Part of a small language model's weights.
Architecture: RMSNorm before each block, rotary positions, no biases in attention or MLP.
Each number is 128 + 32 x the weight over its row's rms, rounded and kept within 0 to 255. Layers, rows and columns count from 0. Numbers have three digits each. The size before them is the row's rms in percent of the matrix's.

# layer 4 attention output, 192x192, rms 0.0816, rows 0-82, columns 128-159
094:114185108122133101086131081146124102052116106085208111194075135126138192188113085131120191221113
085:181091153027176145079161143100148136141115139133190108103105064123151152075206166153102111130156
104:186092156155095149144117184030144107096094105070136147109135175136084180113111177182125215076137
093:113113122163068165130139102071073156195136129071145081199195076108134089166147144148142152164104
118:118146205123131069146157039140139158170147109124135099160121198164173133115159072114133138122093
101:124129185126139141022148146118184108153123146124095175090159119195125093161063127084174060128105
110:138154162164144143163133154077094083075219159144157012095123215118147090067107108117086110158127
105:128138162078067108203102176096143174160176069107140106189159128057176068119127159106176081110122
092:145098114134111171090151160145166094148124135112116110119128117160108068163088096140082108123139
103:176186105100134093144070222157149173147186151154104132149140069131119205148111097129129089130162
088:083135182118162136110134114073119119151180140081134201159172125167106132089088143157169094125126
088:149100099060156170126157103150178119089137123112123111136137106126146140106131125148126140146067
093:149096146025122146164088145115095175133108082124057115120109189149147124187129100104112098173076
110:146147078154097092131077193165122177170173176211165107124119159085153101146100146130133136122123
109:088232142150168193105136116155135098083125106128138156141170177074121191131116127147169195183164
090:125144170118137090075139193135132072118169040120079142102103132056096162119097147154105100106037
081:100165115151107091020093202159190122110085100109120169108119145168186095121098140089123107181117
083:129080136135167170143107095172146174203084139114145179164103131205133120138157144092132159167136
107:043105126064162151136093164139103113118115167137127131177115077113127153128099220159131048136132
088:106186138114125079149091129114172134153099176093113145160127099193093142086135101165158187148117
091:077176128077128112104179120146079088091124130147097157105135116145070155061031123144103156115035
102:169126088105131102125106125113129090168088114161130136068134105150166138171130078079169152098121
108:135155085146096157190125151130133159118104165155082101142221181160115144087098139165116134048154
098:181180084212105094062130124049118198111184106137072112106135146139139172100187102210129080093106
083:113111122102150193045146168217150153147181120079126131152167105123180174138110072093109128112181
103:126154124061116117164137178103129131100137176165152104136107183189167078171162102092119128168233
118:092141126096150130098062149097139125055108117139097157138179110128147103175070152129088099146101
110:134145150121177102075137083099133094228122113132113085117101103113099109234138132161140076119100
087:138171109110137154186121132178078081140105140063130102151123204125144133148136079102123140220123
108:132117104167179200122137078113133172139111183140017178132074169047196095110100116168139148081189
095:099112122142094132122101120183075066108146110083154151112101111111177164113107122097150097110154
129:113106093131188083142090170074183174146146105182123150117153183193159151144070126119158134164149
125:087127109117170101116136163125106196089187125070154163094177011141117136177168138154129145087150
065:114203116114170179149146120054095154092154114124135118122142174063118134128101094140115129123082
097:133122098117112109136143136117141133098081140151070096155134135143134149141122108117140104173218
100:124105102170109152101132084168078159113141166206230104139137109098156121112099128058186166130136
144:084071177153063126166142112197150212134082144114110210130097127117107113181162132131153126066072
079:110114140147157124076082183108098106088136130167071156162116150115154083151134135127117087163054
109:181042099148141158088102066139155135111183081135232122115127095096175140158128154043135118112070
120:174137121128189149151126141169143187133149170156137104122074132147157117091110142093123140142153
091:145076074121134152134152153091104131093127125138146082109076156156092139108093173142095140105144
117:249093142122169114118148120156155116090048089132096183074120129111155108129128126055125117186121
093:044172172121121113146095119164108114137178176124170097136142162130134103137134092161109185174140
076:095079123128107147122164111057073137141117108130166179133131110114104163048124163150156175176111
107:141138121050130123216146102139160135096089124136199127112156112071184137079082137144093112168150
082:155139104162142090177186112129154130173064152118137146091123133108124153172151124135136119116109
103:128129121114153113140092134085120049099115140147109109142143111120199129129150142082128131113079
109:193116140174215137205177163153141161122127168100124115136134121055114111112177179206204124163099
106:138116162115071133103091168102101092079123207115111145186194144141179136166139078121112118113101
111:090166159074099104146132125119048176145070082120132142106118146082161163124139156062154123155140
120:130133118119167143127149093190139154107097074113151112168152132109127126154109169114089169076166
110:137081124132195099057112085114164146121144133122167186168111157096094116085108172166069061066153
095:114151163133127141110124137157138146188083130080170097073097164129112112177122172102121126172151
096:158038186129166131154198095120140114060165130171129121200085148144154102136217184104114126132155
098:069131054092113101102152103116058191131087139131105066123093114188073130141211130117101115104139
088:069134145167142128139179050043169138090107071139099122119145172075117141162119197086062130122196
084:127048131156084135145132163167084107102150126128116077119149166115098140142126068090140136144087
110:083131176097126111127177111120100205123089100099105110092148112155066181129133106152158107087126
089:198072152170147124176149120130120104085147112130155120156135080033070172082108145153180163100093
107:171148158137141076108122144171150134158156100086140133122082149118115113147107108122187116101087
086:130054076140189117068107118151149097115148158100144117038165195145143172127145164171144156129116
080:086008156116131132114130164122168105198150143103145147149128146195174133126132135145120108059141
101:122115103174127100160086104151099193127064160147150104163121133145109095131119144126122106112112
081:194132140163110114070143133104123143113149183122082087110134155144165166119102127127054173114065
093:124159119149164174102039126062065110131149164071127108130150121096146155095109144083102157165148
078:158134076047113121104063126194098133118139078131101115052184126111083117129166175124193163125176
082:118134078103110165132163156136102083129098125117148121138151095171153089142156183120143161096150
094:160111143150119077150161136115155125085134108125120165169129160163112142111183095131138127135129
100:088167113131096188098146125133165155136178131085047118153085160112069132055147133172066132184135
093:131128102105133126094127066157124112197148165149097130202071050128157095097113149166164160056114
098:101177106104183092136143123141133119085139133166070045157094094123147169152086116116128114159144
090:121095131149136152158114205134096126132146098092125150184103110096182114084121115143150150126138
103:135059137110107097064151172184140078137129110108140113130157198126143145095114108156123140161081
085:108094153121209130155139125164165158126151127091062062139165087106114128076077061188173172249121
086:107128123077145164127178189191144142096145069121099089085191174112161119124090096125134105092193
097:153123121106067118070094093121105146129170084111225127118179099099115176135167126122142146140098
127:138122132111084101158147065114163088139145170169106105175071158107149064094079096146120123194109
085:140137154121103172075171086123211171141128109139088148086122138138142123098178134122096091151167
097:107153228159142160151116144075200178144103121185195076198126096095100127138113081063101115103162
124:100120142098070174107100112153103064138183148178160165149141100130065081107147091168068157146131
107:138111108112110149099147103105115129149085108134083109224176122113189191146113163128129076166109
085:075108069139089060090106163102163117158167129090165076096110105065051144099076106071110092080149
096:101082114161151077101058122131076149135132156135181137084160162153169132159118131148120178174124